From a checkpoint of a small transformer trained on Wikipedia.
Architecture: rotary positions, no biases in attention or MLP, tied embeddings.
Each number is 128 + 24 x the weight over its row's rms, rounded and kept within 0 to 255. Layers, rows and columns count from 0. The size above them is the row's rms in percent of the matrix's.

# layer 4 MLP down (transposed), 896x256, rms 0.0602, rows 280-288, columns 0-255
size [ 93  98 106  96 101  94 102 103 103]
[[116 148  77 164 104 130 126 108 169 122 146 149 104 162 177 118 116 187 145 153  58 125 160 110 134  93 113 105 168 107 144 149 123 128 140 120 132 125 152 142 128  94 161 108 145 141 102 162 154 142  79 105 104 117  94 116 138 108 113  97 100 137 106 114 109 153 138 126  53 140 134 137  97 128 119 129 120 116  90 136 113 113 146 139 119 139 127 122 123 106  80 128  78 132 141 111 134 132  54 106 103 124 120 146 134 119 151  94 129 100 143  78 100 122 132 133 136 163 162 153 106 116  66  77 120 152 155 161 120 162 155  90 141 141 168 183 135 131 135 126 108 116 124 111 167  99  89 154 162  83 165 133 136 180 131 114 111 130 128 154 130 133 163 108 159 133 130 118 137 124 127 123  86 155 115 114  96 125 143  97 128 112 114 142 134 165 101 126 144 121 118 140 113  85 153 123 145 149 109 129 106  87 111 134 100 122 118 147 153 104  97 103 103 128 125 164 152 108 100 135 150 132 138 141 142 147 119 104 129 112 122 117 108 109 118 135 127 174 101 110 124 150 139 109 143  98  83 115 116 132 141 168 127 131 144 171]
 [107 129 119 128 171 155 113 167 120 154 128  68 156 126 152 134  97 103 138 128 128 186  97 126 111 127 136 142 127 126 115 127 136 158 126  99 102 109 119 109 130 151 107 114 125  82  95 146 114 155 108 140  86 102 121 124  84 128 161 150 146  78 167 114 126 111 107 131 100 108 118 123 160 119  93 105 135 104 147 140 132 116 110 150 122 134  72 129 161 102 101 126 165  85 114 134 100 128 112 196 155 102 129 130 155  88 139 117 107 175 143 125 109 143 149 125  69  96 138 181 131 170 123 139 145 107 108  91 160 181 142 106 141 125 128 155 160 142 122 136 145 133 101 126 113 101 131 118 132 117 140 156 118  92 124  86 118 141 107 126 116 104 101 144 177 110 121 112 137 132 181 122 139 152 124 149 153 132 126 107 119 113 150 159 130 157  98  99 117 186 100 164  94 145 127 120 173  92 159 179 138 113 155 153 107 131  82 127 143 124 113 126 129 120 102 147 106 105 129 137 142  78 128 124 119 145 120 123 128 135 103 120 156 141 130  78 147 100 134 180 105  94 134 149 152 110 127 111 149  93 143  94 123 119  89 108]
 [139 141 114 135 105 140 114 162 147 113 107 107 190 172 120 100 128 136  97 123 101 115 131 111 124 119 132 126 106 155 129  97 151 173 140 111 135 132 138 158 108 140 143  96 141 115  98 105 115  99 134 124  88 113 119 126 122 135 121  96 116  92  82 128 102  93 151  61 126 124 100 140 149 137 118 150 130 121  60 154 164  69 116 130 107 140 108 102 131 138 119 131 124 155 137 171 114 143 136 145  75 144 137 146 107 130 123 143  86 141 158 119 118 131 118 107 126 165 128 117 183 129  89 107 172 125 147 123 116 120 113 148 143 122 128 120 121 124 144  94 178  97 158  81 131 176 146 118 129 104 170 133 105 138 145  93 133 100 118 152 119 139 112 160 128 148  97 139 105 143 104 146 104  89 140  74 123  83 118 123 121 102 148 106 109 114 111 133 117 173 105  94 101 152 124 149 119 158 163 122 170 106  86  99 115  97 107 123 170 161 102 158  72  90 134 169 143 134 128 151 161 132 144 124 106 146 132 141  97  66 124 151 128 117 104 165 117 154 145 132 131  97 130  97 125 130 177 127 110 116 137 126 109 165 134 122]
 [174 135 128 111 150  92 116 123 109 149  95 133 121 128 116 126 180 152 135 103 136 123 170 150 150 142 131 153 146 121 180 155 109  94 124 147 155  96  76 117 118 171 146 157 123 143 118 157 144 100 142 123 121 142 152 143 139  95 115 131 136 115 115  97 144 146 126 106 164 151 109 152 165 133 148 151 125 167 133 135  80  93 166 114 126 129 109  88  93 116 149 102 147 127  89 111 118  97 140 106 152 125 151 135 132 121 120 128 131 130  97 127  86 193 109 144 114 126 113 120  92 151 140 118 149 100 161  87 167 125  93 122 129 107 137 125 181 114 175 116 119 134  85 124 138 121 130 125 136  91 102 131 137 152  92  89 147 129 108  82 104  97 141 134 145 183 118 150 143  73 144 124  91 118 138 122 113 124 138  91 118  99 166 133 184 110 112 150 131 127 116 131 131 123 133 112 160 161 116 124 142  89 114  87 156 122 149 129 149 157 163 132 100 168 126 126  96 106 130  91 125 152 154 143 141 122 117 153 148 147 140 150  89 137 125 102 118 138 155 113  87 124  99 180 115 164 113  97 113 106  96 130  67 140 106  84]
 [112 162 133 170 118 113 128 125 127 136 163 141  77  91 152 132  94 126 151  99 127 140 168 118 134 135 128 130 178  94 105  76 152 144 101 135 137 137 157 131 116 115 127 142 104 123 166 143 165 159 111  85  77 131 120  93 155 150 129  82 152 123 125 188 148  90  92 103 142 114  69  82 117 149 128 137 134 108 100 126 127 141 132 123 145 136 133  75 135 126 150  86 107 146  93 111 158 119 135 141 168 160 142 153 108 153 160 105 109 120 111 107 126 128 136 129 142 148 133 138 182 100 142 100 173 139 156 158 102  91 149  94 108 132 126 158 111 132 164 153 146 134 130 151 120 141 120 105 153 106  84  84 172  99 122 148 114 157 119 119 126 144 129 126 117 115 128 137 147  71 154 113 142 143 146 135 110 115 133 103 161 125 153 108 120 124 137 113  86  99 139  71 107 167 165 132 106 125 132 147 124 164  91 110 167 139 114  92 142 176  97 156 137  92 119 132 145 183 124 148 145 120 131 117 119  78 115 148  95  93 146 137 150 125 145 100 113 126 133 137 128 157 143 134 128  95 100 142 155 129 139 163 134 108 146 142]
 [104 164 141 104 134 138 167 145 155 122 160 141 150 194 170 109 144 130 125 163  85 134 139 172 184 133 125 115 109 132 148  94 105  99 112 160 142 106 117 136 138 106 127 140 127 105  93 109 132 103 120  97 182 119 133 119 140 151 111  88  88 170 145  83 127 134  98 126 126 125 161 139 125 151 101 150 115 107 115 157 139 144 128 140 127 114  96 130 139 159 121 131  77 129 158 133 135 110 102 179  98 129 136 165  89 100 114 175  96 125 162 108 131 140 118 122 152 160 155 164 188 114 120 129  96 153 136 125 143 160 122 163 161 134 153 125 117 149 115  80 133 133 106 169 163 132 109 121 128 135 108 163 176  95 113 132 120 145 132  58  93 150 140 118 134 125 148 164 104 108  99 136 151 143 116 129  90 120 144 127 138 159 137 163 167 124 126 126  98 162 108 134 158 126 107 142 134 130 140 101  71 149 107 125 114 121 126 154 150 138 132  84 110 133 112 109  81 134 138 124 146 102 122 113 135 112  82 121 135 143 132  79 139 114 144 101 132 147 148 145 109 134 126  98 134 130 157 129  59  93 158 140 147 159 118 122]
 [ 98 166 132 145 161 125 125 123  87 125 117 100 124 144 139 102 146 121 142 161 102 124  90 152 120 134 129 110 160 155 125 164 116 128 116 116 148 112 134 148 128 121 131 131 130 119 114 137  72 114 146 140 134 174 138 131 147 111 113  93  58 151 147 145 172 139 146 130 110 104 111 145 141 121 138 126 103 127 137 113 167  89 124 130 173 130 117 136 102 115 150 134  93 108 146 139 155 127 111 114 123 123 121  78 115  81 127 163 130 159 147 124 179 115 118 153 163  97 126 100  63 138 148 139 102 106 161 172  99 119 135  87 139 122 139 113 160 166 134 159  91 141 163 150 113 116 125 123 129 129 132 109 145 110 140 158  93  96 154 137  83 152 115 145 104 159  82 148 136 117  92 153 151 136 157 154 130 139 164 128 154 141 138 147 133 114 158 139 160 127 114 135 135 105 131 109 178 111 143 116 175 145 121 137 100 117 155 133 139 108 137  91 100 117 117 137 109 131 141  85 130 120 106 186 105 168  93 117 162 138 136  97 150  66  95 144 158 131 111  98  79 115  96  95 128 131  89 133  89 165  80 128 168 115 164 148]
 [144 125 126 140 109 149 126 120 125 141 102 118 104 183  98 144 122 116 106 111 174 123 137  98 152 146 143 108 104 186 180 147 112 101 126 122 150 106 169 158 123 108 131 119 181 124 117 103 138 126 149 111 119 113 140 134 116 121 131 148 130  77 121 120 152 103 110 171  92 130  82  91 150 151 117 147 129 102 124 148 111 168 121 148 123 135 111 125 183  74 113 152 148 102  97 120 128 137 171 110  90  97 133 106 163 130 151 131 122  65 125  91 141 126 140  83 159 171 115 119 134 117 129 113 113 153 134 119 106 151 170 141 117 132 123 102 141 112  79 181  76 158 116 122 122 154 106 139 127 130 173 114 179 141 163 137 100 134  97 149 115 137 146  76 151 138 131  82 128 155 131 147 112 148 148 153 151  85 116 100 117 102 147 120 169 129 128 155 152 120 115 152 123 146 148 120 119 141 167 122 127 121 131 173 121 107 124 123 120 146 165 114 115 131  95 136 106 157 140 154 116  99 177 147  88 114  97 180 145 116 107 137 118  95 147 161  98 158 121 156 133 154 123 119 115  92 121 121 121 130 104 122 121 125  78  97]
 [149 113 130 149 128 103 134 109 135 117 105 132 151 166 118 117 125 114 153  98 123 137  95 146 156 132  89 113 117 168 132 168 115 172 176 127 136  81 152 157 152 112 114 124 116 162 105 162 120 127 140  88  89  99  89 130  86 120 100 179 113  87 146 172 155 118 134 152 132  87 117 121 153 139 142  93 114 129  94 120 197  89 122 105 142 136 108 126 191 123 118 124 129 154 109 148  94 128 177 137 128 116 114 138 138 135 120 100 132 105 154 124 172 105  99 102 115  95 105 107 123 151 131 157 121 120 139 131 142 116 125  73 130 152 140 119 167 111 168 108 119 139 150 117 113 110 145 135 137 151 111 144 148 110  58 105 153 153  73 117 157 135  87 117 171 131 140 167 131 160 120 139 178 144 130  93 172 137 137 180 128 141 123 117 109 159 159 131 102 138 147 128  95 125 117 149 116  86 135 108 139 106 107 139 114 166 127 111 112 120 142 190 166 136 112 128 123 137 139 155  98 134 128 151 168 113 131 130 134 120 124 118 141 103  99  88 137 158 157 126 176 109 133 126 136 164 108 150 166 140 136 121 133 159 115 134]]
# layer 4 MLP gate, 896x256, rms 0.122, rows 281-289, columns 0-255
size [100 105 104  98  91  98 108 100 104]
[[134 118 142 152 139 156 114 136 186 138 141 110 109  82 115 123 129 116 157 143  87 154 167 142 204  94 166  75  97 117 140 139 115 116 168 123  98 116 111 103 102 162 104 164 146 122 113 178 148 131 176 130 142 143 141 139 116 112 134 128 100 150 130 101 107 108 135 134 132 168 102  94 147 114 109 155 139 108 123 105 141 152 117  93 138 138  97 138 135  91 109  95 158 129 122 140  72 118 137 137 135 105 147  78 104  94 171 155 136 153 166 101 156 173  95 143 114 103 134 132 126 161 120 178 107 109 141 115 137  75 178 127 119 108 132  92 123 111 138 104 130 157  86 143 136 113 137 103 100 136 157 120 158 109 131 127 123 130 114 112 127 106 104 138 125 166 148 167 127 106 121 120 137 186 146 145 125 109 116 150  97 138 152 108 159 125 126 112 153 124 100 164 118 131  93 130 144 152 167 137 126 108 129 119 137 135 162 121 117  61  98 102  81 132 145 115 115 123 131 132 113 102  93 167 135 130 138 127 178 156  62 129 118 111 126 124 130 147 107  91 129 110 118 132 136 116 124 111 151 143 127 154 135 153  81  96]
 [115 154 140 130 175 119  94 168 152 141 138  93 147 129 117  97 111  94 140 100 116 128 150 140 116 147 124 125 116 164 115 103  88 139 134 158 133 150 146 157 108  94 127 109 114 125 109  97 136 149 130 159 118 105 116 108 154 141 112 102 147  94 124 155 106  96 142 136 121 104 137 149 119 110 167 112 125 163 109 129 145 122 113 123 136 131 110 135 166 158 139 118 138 130 134 164 175 106 163 116 125 113 106  83 117 149 139 125 115 149 118 147  96 124 105 117 133 137 125 105 104 140  78 124 154 106 103 160 131 100 142 134 151  94 150 176 114 126 184 115 154 106 116 120 189 114 119 154 130 113 150 115 112  98 144 136 146 151 138  67 139 140 133 101 101 109 138 161 102 120 105 118 139 127 114 149 133  92 134 134 131  54 163 122 128 110 102 151  86 167  68 136 144 148 114 124 148 116 163 104 115 124 116  62 123 127 107 109 159 140 110 138 157 114 157 129 113  80 113 168 156 115 160 155 123 117 110 158 109 126 125 155  99 138 167 159 122 136 163  97 165  82 144  74 135 116 165 122 103 102  65 108  98  94 151 158]
 [130 144 138 139 158 161 183 124 131 128 108 141 135  83 147 129 174 142 162 124 111 101 100 117  98 100 125 129 157 127 120 124 114 128 170 138 143 119 176 122 135 123 132 129 131 129  62 134 141 128  97 135 106 117 119 196 167  75 143 125 130 143 134 146 145 118 149 151 127 153  75 140  85  84 108 127 132 120 134 110 108 154 125 156 120 100 107 183  86 153 160 163 146 123 159 114 136 129 134 137 124 128 160 118 128 164 151 115 158 129 156 148 151 141 144 128 119 131 146 127 138  98 121 146 113 164 137 153 138 122 147 141 159 123 126 118  96 170 103 153  93 154 103 133 134 115 120  94 163  81 121 133 127 133 137 144 130 109  93 127 156 150 131 153 114 120  91 146 107 151 149 161 154 132 148 162 155 180 154 110 161 106 135 132 174 126 107 101 123 122 103 121 126 124  88  96 120 165 116 103 156 113  94 133 148 116 166 130 144 130 125 147 150  83 161 175 125 107 138  77  51  93 176 123 157 128 133 100  94 111 102 153 145 126 131 123 103 190 158 148 123 116 130 135 148 147 138  93 152  88 151 139 119 130 137 122]
 [ 65 109 122  94 129 100 112 129 147 130 157 141 123 107 172  94  98 135 108 171 166 155 137 110 128  71 154 108 140 143 131  80  89 129 142  82 102 111 131 114 157 131 103 125 163 131 165 125 143 150 159 148 160 152 119 164 125 134 140  86 138 121 141 141 188 101 128  78 125  95 106 139  95 124 159  80 117 123 112  74 111 124 133 146 154 124 124 120 136 127 146 112  98  86 127 105 125 145 137 156 164 110 118 119 109 191 107 159 152 124 144 105 103 107 119 140 108 135 139 161 150 112 114 113 101 146 137  86 116 104 156 137 120 106 158 129 145 114 146 102 103 132 117 126 104 136 125 103 172  98 134  97 145 123 105 146 148 119 106 116 173 119 138 113 137 170 113 109 122  94 136  96 123 117 156 136 170 133 158 126  97 145 113 152 144 129 179 132  98  89 113 117 120 124  96 129 144 169 137 152 120  99 123  71 150 118 119 128 140 117 137 144 127 129  72 104 143 109  90 141 130 104 122 152  86 107 114 141 145 103 138 121 134 135 169  98 134 159 102 154 159 160  84 127 111 141 116 159 176 143  82 156 148 115 144 140]
 [161 167 142 130 118 168 132 147  91 130 111 135 156 120 161 102  75 113 106 106 136 166 166 135  76 112 109 128  98 120 130 107  96 144 136 170 116 162 125 109 165 139 127 125 119 158  89 148 113 123 139 141 115 142 139 155 111 123 156 119 189 171 110 118 132 125 152  85 121 151  79 116 137 113 114 130 112 119 163 130 127  86  90 151 123  85 119 143 141 138 137 137  89 152 165 118 113  90 131 122 131 114 118 117 143 113 127 118  85 120 119 130 139  86 107 114 112 107 109 104 113  96 153 105 121 115 115 103 156 107 150 170 132  98 142 124 126 134 149 120 122 135  88 117 147  80 155 162  91 138 102 124 130 103 101 161 116 117 107 164 124 106 124 118 124 179 117 120 102 146 120 167 126 139  90 151  90  97 136 132 118  98 150 140 105 132 137 133 132 115 142 142 151 151  85 114 128 140 149 107 119 126  93 105 167 118 138 122 127 113  86 113  91  93 121 153 112  84 183  98 168 139 115 173 171  84 108 152 165 103 144 115 133 155 124 147 147 106 138 145 135 151 146 168 135 125  96 134 146 127 110 110 158 165  84  55]
 [146 113 175 165  97  97 159 113 158 141 117 131 120 113 158 109 101  74 146 145 116 154 137 105 118 170 140 137  97 118 130 142 178  93 140 144 110 113  83 119 117 136 104 139  83 156 124 150 141 126 109 136  96 138 144 112 143 131 112 136 121 114 157 134 148 124 144 101 115  97 139 136 118 103 139 113 120 108 147 147 103 139  91  89 136 114 123 134 105 124  99  98 127 160 124  92 142 153 124 132 118 137  90  90 139 118 127 138 102 114 119 102 172 129 118 128 149 136 161 144 111 100 167 116 137 111 138 151 152 108 101  91 141 112  97 105 137 133 115  92 151 113 182  99 113 116  57 100 124 133 104 165 136 129 137 169 141 134 153 106 160 141 117 103 171 124 136 131 116 104 130 115 163 126 129  80 170 131 141 106 132 118  90 150 129 112 116  79 152  86 175 111 108 109 120 110 136 140 139  84 120 171 143 140 146 108 114  83 114 119 111 140 142 168 132 160 129 114 156 156 150  97  85 141 113 115 118 112 196 154 156 166 171 140  79 116  87 111 168  85  99 122 111 124 144 100 152 136  89 137 125 163 153 100 126 159]
 [139 159 138 140 169 127 135 122 121 147 108 109 107 126 112 139 126 104 123  95 143 120 113 133 134 110 134 123 110 105 123 109  92 109 103 133 129 105 155 112  60 127 141 139 155  81 118 142 146 119 123 119 151  98 106 131 127 123 109 139 159 115 156 144  85 139 120 118 142 152 124 171 124 131 116 115  81 118 160 157 123 105 188 114 134 105 155 147 117 110 129 169  89 120 171 151 129 140 117 132 122  98 170 148 131 135 139 160 138 153 123 123 134 100 126 134 108 177 112 135 156 114 156  49 115 155 131 127 112 155 132 132  81 138 112 134  97 134 138 117 127 129 129 114 118  99  87 127 127  94 110 128 122 177 108 117 144 153 143 150  98 148  68 172 118 136 118 118 153 156 137 135 132 120  75 114 141 136 103 164 153  74 117 152 140 121 164 155  82 116 108 102 129 152 113 184 134 125 166 151  86 132 147 123 107 133 165 176 128 107 136 108 172 156 159 107 123 109 131 158 125 154 109 119 105 167 197 124 144 159 180 100  81 144  88 122 113 117 121 143 160 119 137 128 138 137 103 123  78 168 135  83 127 121 117 141]
 [137 119 148 103 102 175 158 113 111 133 146 158 116 132 127 119 143 126 135 148 120 118 121 109  93 104 118 107 100 126 129 173  96 149  88 102 130 163  88 150 136 158 112 109 116 148  97 155 161 123 114 119 106 146 124 101 147 157 131 135 134 134 172  84 180 146 104 113  90 105  98 130 127 126 170 104 155 126 140 125 134 120 146 136 115 174 145 123  88 165 157 142 103 113 113 119 162 152 109 192 146 119 169 129 126 108 153 136 138 126 102  87 144 145 113 115 130 103 132 115  84 105 170 140 116 112 124 173 149 118 145  91 153 114 162 114 147 172 150 117 177 127  97 130 139  99 142 126 145 110 129  90 168 129  83 106 134 132 153  94 125  95 119 107 110 166 126 144 143 127 140  77 174 136 166 137  90  71 103 176 115 132 124 167  98 179 146 121 112 139 122  81 114 131  91  84 140 121 151  95 123 141 108 132 124 116 125 154 138 115 127 101 157 115 162 145 112 141 106 131 130 183 153 134 125  98 137 120 100 101 117 124 131 137 120 168 115 109 168 136 134 144 155 129 139  93 107  97 153 163  87 114 131 109 161 148]
 [ 99 175 125 116  78 151 138 102 153 107 122 111 120 106 135 120 174 169  98 121 167 134 160 153  57 122 130 130 123 146 110  99 132 111 161 108 117 161  63 151 148 144 113 122 136  95 123 135 153 118  98 113 127 144  97 115  89 137 152 122 172 137  77 148 118 162 144 133 128 106 116 126 152 116 144 101 113 103 101  76 145 121 129 117 137 106 115  42 141 135 142 139 152 146 154 159 184 110 152 142 116 153 134 128 109 145 142 105  94 126 124 116 150 141 142 149 123 131 115 135  85 139 144 114 109 116 147 140 136 152 114 142 114 148 139 143 136 162 154  88 102 159 136  88 151 104  84 117 104 120 101 143 140 115  99 115 144  97  76 155 136 114 148 121 151  97  93 107 146  93 138  87 159 110 102 131 116 111 123 166 123 128 112 134 143 122 137 140 108 181 123  97 154 108 112 109 126 107 152 103  76 122 103 144 150 113 107  97 161 143 138 113 111 108 123 130 129 134 120  97 114  99 113 108 115  85 152 134 113  93 145 133 145 151 110 139  84 133 126 111 171 154 105 136 114 105 113 119 114  62  96 122 125 108  77 107]]
# layer 4 MLP up, 896x256, rms 0.124, rows 281-289, columns 0-255
size [ 99 106  98  99  96 104 100 102  97]
[[118 116 143 132  94 119 131 124 118 109 105 134 165 132 122 135  99 126 103 101 165  83  94 152 110 152 166 144 153 156 102 108  95 173  94 116 154 119 118 162  99  91 158 138 148 134 186 140 128 101 113 107 118  79  99 165 155 134 119 130 126 156 154 120 101 121 160 125 125 131 108 130 142 117 184 128 102 160 157 129  90 128 134 148 128 131 161  99 137 116  73 147 141 155 157 112 166 165 140  82 159 154 155 154  91 141 136  88 129 131 117 130 147 113 142 100 104 115 129 128 118  66  57 117 134 129 177 157  88  57 122 118 134 158 142 112 107 118 113 105 124 142 144 112 124 145 151 128 115 114 113 149  76 116 159 103  98 147 144 110  77 141 109 129 133 116 115 135 144 137 139 135 133 106 122 102  79 141 149 110 146 133  96 106 113  65 132 171 133 110 190  86 151 124  85 147 147 159 126 152 103 134 143 129 117 131 131 140 146 102 119  99 143 150 102 146 166 162 128 105 138 139 143 111 155 138 120 136 121 136 137 145 156 115 162 126 125 124 123  94 152 148 110 116 131 126 136 120  95 158 120 144 131 130 168 144]
 [186  91 124 139 157 118 129 108 128 157 102 136  98  96 150 122 155 103 118 154 142 124 120 157 189 142 127 125 124 149 154 134 125 102 127 144 102 135 100  91 114 120 131 114 159 154 151 120 145 144  90 153 120 116 117 118 175 139 115 113 144 128 121 107 140 153 145 127 125 149  98  93  79  95  67 180 127 112 120 132  96  66 117 109 168 154 163 150  61 133 125 171 143 129 107  96 125 127 164 101 139 137 123 145 138 172 116 168 115  87 117 156 143 153 134 120 138 158 111 128 144 171 121 167  82 102 160 174 123 109 117 133  61 142 131 144 126  85 147 126 109 133 154 107 144 149  86 116 129 114 159 110 130 149 101 130 134 102 117  95 154  81 156 138 100 103  90 124 124 156 113 160 161  96 155 130 144 100 160 116  96 137 113 159 130 123 123 140 144 111 116 149 115 147  97 138 120 149  92 103  90  86 139 144 133 124 109 105 140 130 157 133 114  66 159 109 164 144  95 134 128 135 134 120 180 115 159 116 144 116 111 135 122 175 115 134 152 134 116 146 116 162 110 134 151 133 123 108 138 129 151 147 137 126 112 118]
 [ 73  88 105 108 110 133 107 180 128 164 125  79 138 128 127 163 108 105 139 123 119 126 145 167 129 121 131  90  94 147 122  69 120 111 137 150  90 129 103 135 146 108 101 134 119 108 133 139  93 130 146 135  83 143 118  99 126 182 117 110 122 127 181 154 132 117 118 106 132 147 116  95 120 146 125 102 129  97  94 119 172 152 104 133 142 133 103  92 142 125 115 118  80 137 121 129 120 123 127 169 115 118 151 140 141 137 119 160 130 105 137 154 136  96 172 141 118 160 136 113 112 162  77 144 150 157 104  83 173 119 133 115 104  95  90 156 114 166 108 136 131 113 169 140  90 141  72 153 148 157  99 108  89  91 143 143 109 116 128 170 145  99 117 120 136 106  98 137  95 137 108 140 116 136 164 115 102 141 130 113 141 121 133 142 190 116 122 152 123  82 145 154 109 150 139 129 121 121 130  93 145 150 160 151 144 143 119 173 125 106 145 124 153 121 101 100 138 137 115 168  86 116 138 149 131 110 107 112 134 141 125 120  70 101 113  89 138 129 115 129 133 108 123 108 105 168 143 152 179 135 150 104 134 201  99 150]
 [102 153 126 124 138 126 120 131 148 158 181 131 105 124 129 113 115 104 126 132 121 154  95 114 127 102 150  90 123 157 139 146 150 188  97 136 170 103 163 125 127 135 123  81 148 109 151 127 127 102 112 151 146 127 131 120 156 123 148  79 146 149 105 123 148 118 148 124 143 138 104 132 115 161 138 116 129 140 164  78 107 148 125 120 143 137  89 133  95  99 153 133  95 159 136 137 152 119 150 109 111 117 148 131 125 114 184 144 120 147 155 120 117 140 120 171 180 117 159 194 119 153 122 126 135 110 184 133 110 130 133 104 127 141  94 147 134 144 153 165 126 146 146 144 160 152 142 105 106  83 129 111 110  94 144 138  98 108 126 123  69 127 148 152 132 131 107 174 151 136 125 133 135  87 112 139 129 124 130 128 124 110 115 154  85 122 170 173 120 123 169  76  79 120 147 129 149 142  90 162 118 128 110 104 143 143 140 101 126 143 118 142 124 161 150 121  93 157  91 193 140 152  89 127 121 157 106 125 156 117 150 138 148 172  83 183 118 168 150 106 111 104 144 123 151  88 124 120 160  99 191 156 128 129 133 134]
 [133 115 116 150 129 136 120 135 134 118 126 132  99 162 140 103 118 152 154 118 124 140 120  98 145 135 141 133 144 155 131 128 126 105 115 125 135 111 108 116 111  75 100 100 141  87 155 107 130 118 149  96 148 211  94 150 102 121 117 109 110 133 126 127 130 141 182 122 124 114 143 133 115 199 144  94 146 109 121  92  90 151 128 119 159 158 113 137 135 106 100  95 142 132 107 144  92 130 143 158  93 103 145 132 106 191 149 140 140 149  90  97 134 109 156 130 143 149 181 185 172 116 166 137 124 179 119 140 118 135 112 129 160 133  91 165 127 122 125  86 114 144 139 126 115 125 105 157 139 163 111 170 153 124  99 128 123 118 134 108  99 134 107 163 153 115 101 116 132 132 127 106 135 123 147 129 138 136 152 116 170 187  66 137 134 100 125 157 124 165 117 137 132 107 172 131 135 137 134  78 111 158 141 119  88 146 110 174  96 171 114 110 127 129  86 113 112 151 119  51 136 127  90 118 140 139 129 122  88 131 131 125 126 101 132 120  63 132 152 115 125 116 130 138 115  96 123 147 112 127 115  98 123  94 126 178]
 [175 133 150 149 131 124 125 153  99  93 141  82  96  75 168 151 146 150 125 111 136 143 131 129 142 119 108 155 182 134  81 120 116 101  96 103 105 130 154 139 141 107 142 161 127 111 133 125 129 124 110 142 126 110 113 123 147 132 137 142 148 159 133 140 116 143 111 131 118 115  89 107 159 126  95 105 112 149 122 145 102 146 125 143 127 156  48 140 138 142 130 123 161 144  87 111 124 167 123 135 142  93 115 180 120 179 156  99 160 154 113 134  82 122 109 126 148 184 183 152 136 126 113  99 101 111 106  89 162 109 123 130 147 101  98 166 127 109 147 107 153 117 123 136 180 116 139 111 172  81 117 138 124  90 138 126 136 173 133 158 157 110 140 126 147 135 138 150 123 145 144 131  98 113 139  84 148  80 104 144 145 108 161  98 131 120 132  93 150 118 174 127 131  66 151 138 118 128 152 100 123 135 129 108 128 154  95 141 133 105 124 147 159 118  97 130 133 116 123 128 109 158 123 109  87 138 149  89 121 124  83 126 117 186 118 131 114 112 125 120 186 183 126 170 140 162 100 147 143 127 120 114 123 135 156 154]
 [141 145 128 130  73 135 122 160 106 137 158 128 110 127 146 120 148 170 120 135  96 102  95 121 114 141 114 123 129 144 167 137 132 148 174 136 130 106  94 130 134 157 125 121 127 101 115 142 118 114 148 134 104 141 122 111 137 150 120 133 104 128 144 186 164 103 139 127 106  88 112  93 119  92 166 101 160 105 133 119 155 147 108 140 125 179 129 106 140  96 111 114 125 137 110 142  80 112 145  78 149 149  79 100 112 125 110 145 107 113 166  97 176 134 100 115 146 107 153 102 130 150 115 149 144 113 129 122 163 142 132 150 165 136 135  95 138 152 132 158 141 137 164 151 141 136 141 174 121 115 160 118 121  84 166 128  88 156 154 130 154 121 133 109 140 111  89 109 140 116 119 128 124 138 171 164 142 134 161 107 127 163 110  63 134 108 113 105 159 154 115 131 141 123 124 134 119 139 134 126 168 123 112 133 132  76 147 132 130 114 151 159  80 111  53 128 139 215 151 127 136  91 113 155 121 103 112 148 128 125 146 126 170 104 118 160 104 125 130 142 112 123  76 120 121 134 124 104 144  70 121 166 161 174 101  87]
 [142 120 140 120 149 130  98  70 129 103 113 152 152 143 161  95 115 153  97 100 121 128 145 100 101  87 115 121 140 103 146 168  79 168 147  78 140 118 111 142 161 106 155 124 136 105 103 158 100 132 115 143 104 127 126 113 105 145 119  91 159 126 137 125 152 146 121 154 132  76 101 164 139 151 144 126 120 117 134 111 151 125 109 109 142 164 133 141 128 146 157 154 134 100 140 147 169 170 152 196 129 112 159 138 151 126 129 129 136 107 101  95 119 148  85 107 147 124 108 101  97 108 127 142 137 113 129 126 108 138 163 141 134 134 156 111 114 150 100 128 107 112 117 161  61 128 131 146 145 119  98 120 114 107 131 140 176 146 126 137 112  89 118 141 137 113 136 146 158 139 163  94 142 154 109  72 150 130 131 155 104 126 110 133 133 146 179 115 139 127  67 154 143 118 107  50 142 129 134 117  77 155  98 132 142 102 162 135 130 116 116  85 159  89 173 107  96 134 116 153 137 144 110 183  91 131 136 183 133 114 114 113 130 149 136 113 140 133 125 152 134 143 144 121 144 106 142  94 139 143 155 161 114 189 147 149]
 [ 90 115 110 131 137 119 128 147 161 102 101 139 146 114 126 105 114 138  76  98 107 116 168 168  94 100 143 170  86 159 109 138 117 146 142 133 136 163 119 120 161  85 109 104 121 125 100 134 118 147 156 143 120 162 134  97 126 141 142 144 128 130 130 124 176 154 174 116 143 105 128 120 123 105 126 101 173 103 147  78 184  84 121 136  80 172 121 129 149 120 127 182 136 124  92 136 146 125 149 139 132 135 176 141 134 106 144 112 122 104 163 139 127 174  95 144 139 125 134 142 126 132  85  91 103 126 123 110 103 116 116 146 114 131 137 160 141 105 100 140 102 115 134 110 166  81 128  90 138 150 174 149 132  86 165 114 121 115 147 157 151 150 161 134 106 113 105 126 149 119 131 145 126 118 115 141 120  75 115 127  92 139 101 100 140 120 143  94 128 177 136  91 123  67 157 103 127 150 117 178 119  83 141 120 159 119 132 130 165 131 138 152 120 134 133 135 133  92 104 116  99 105  82 144 119 116 167  98 152 136 127 126 134 103 140 111 101 103  90 163 141 145 132 123  95  83 145 180  89 120  94 134 166 133 122 134]]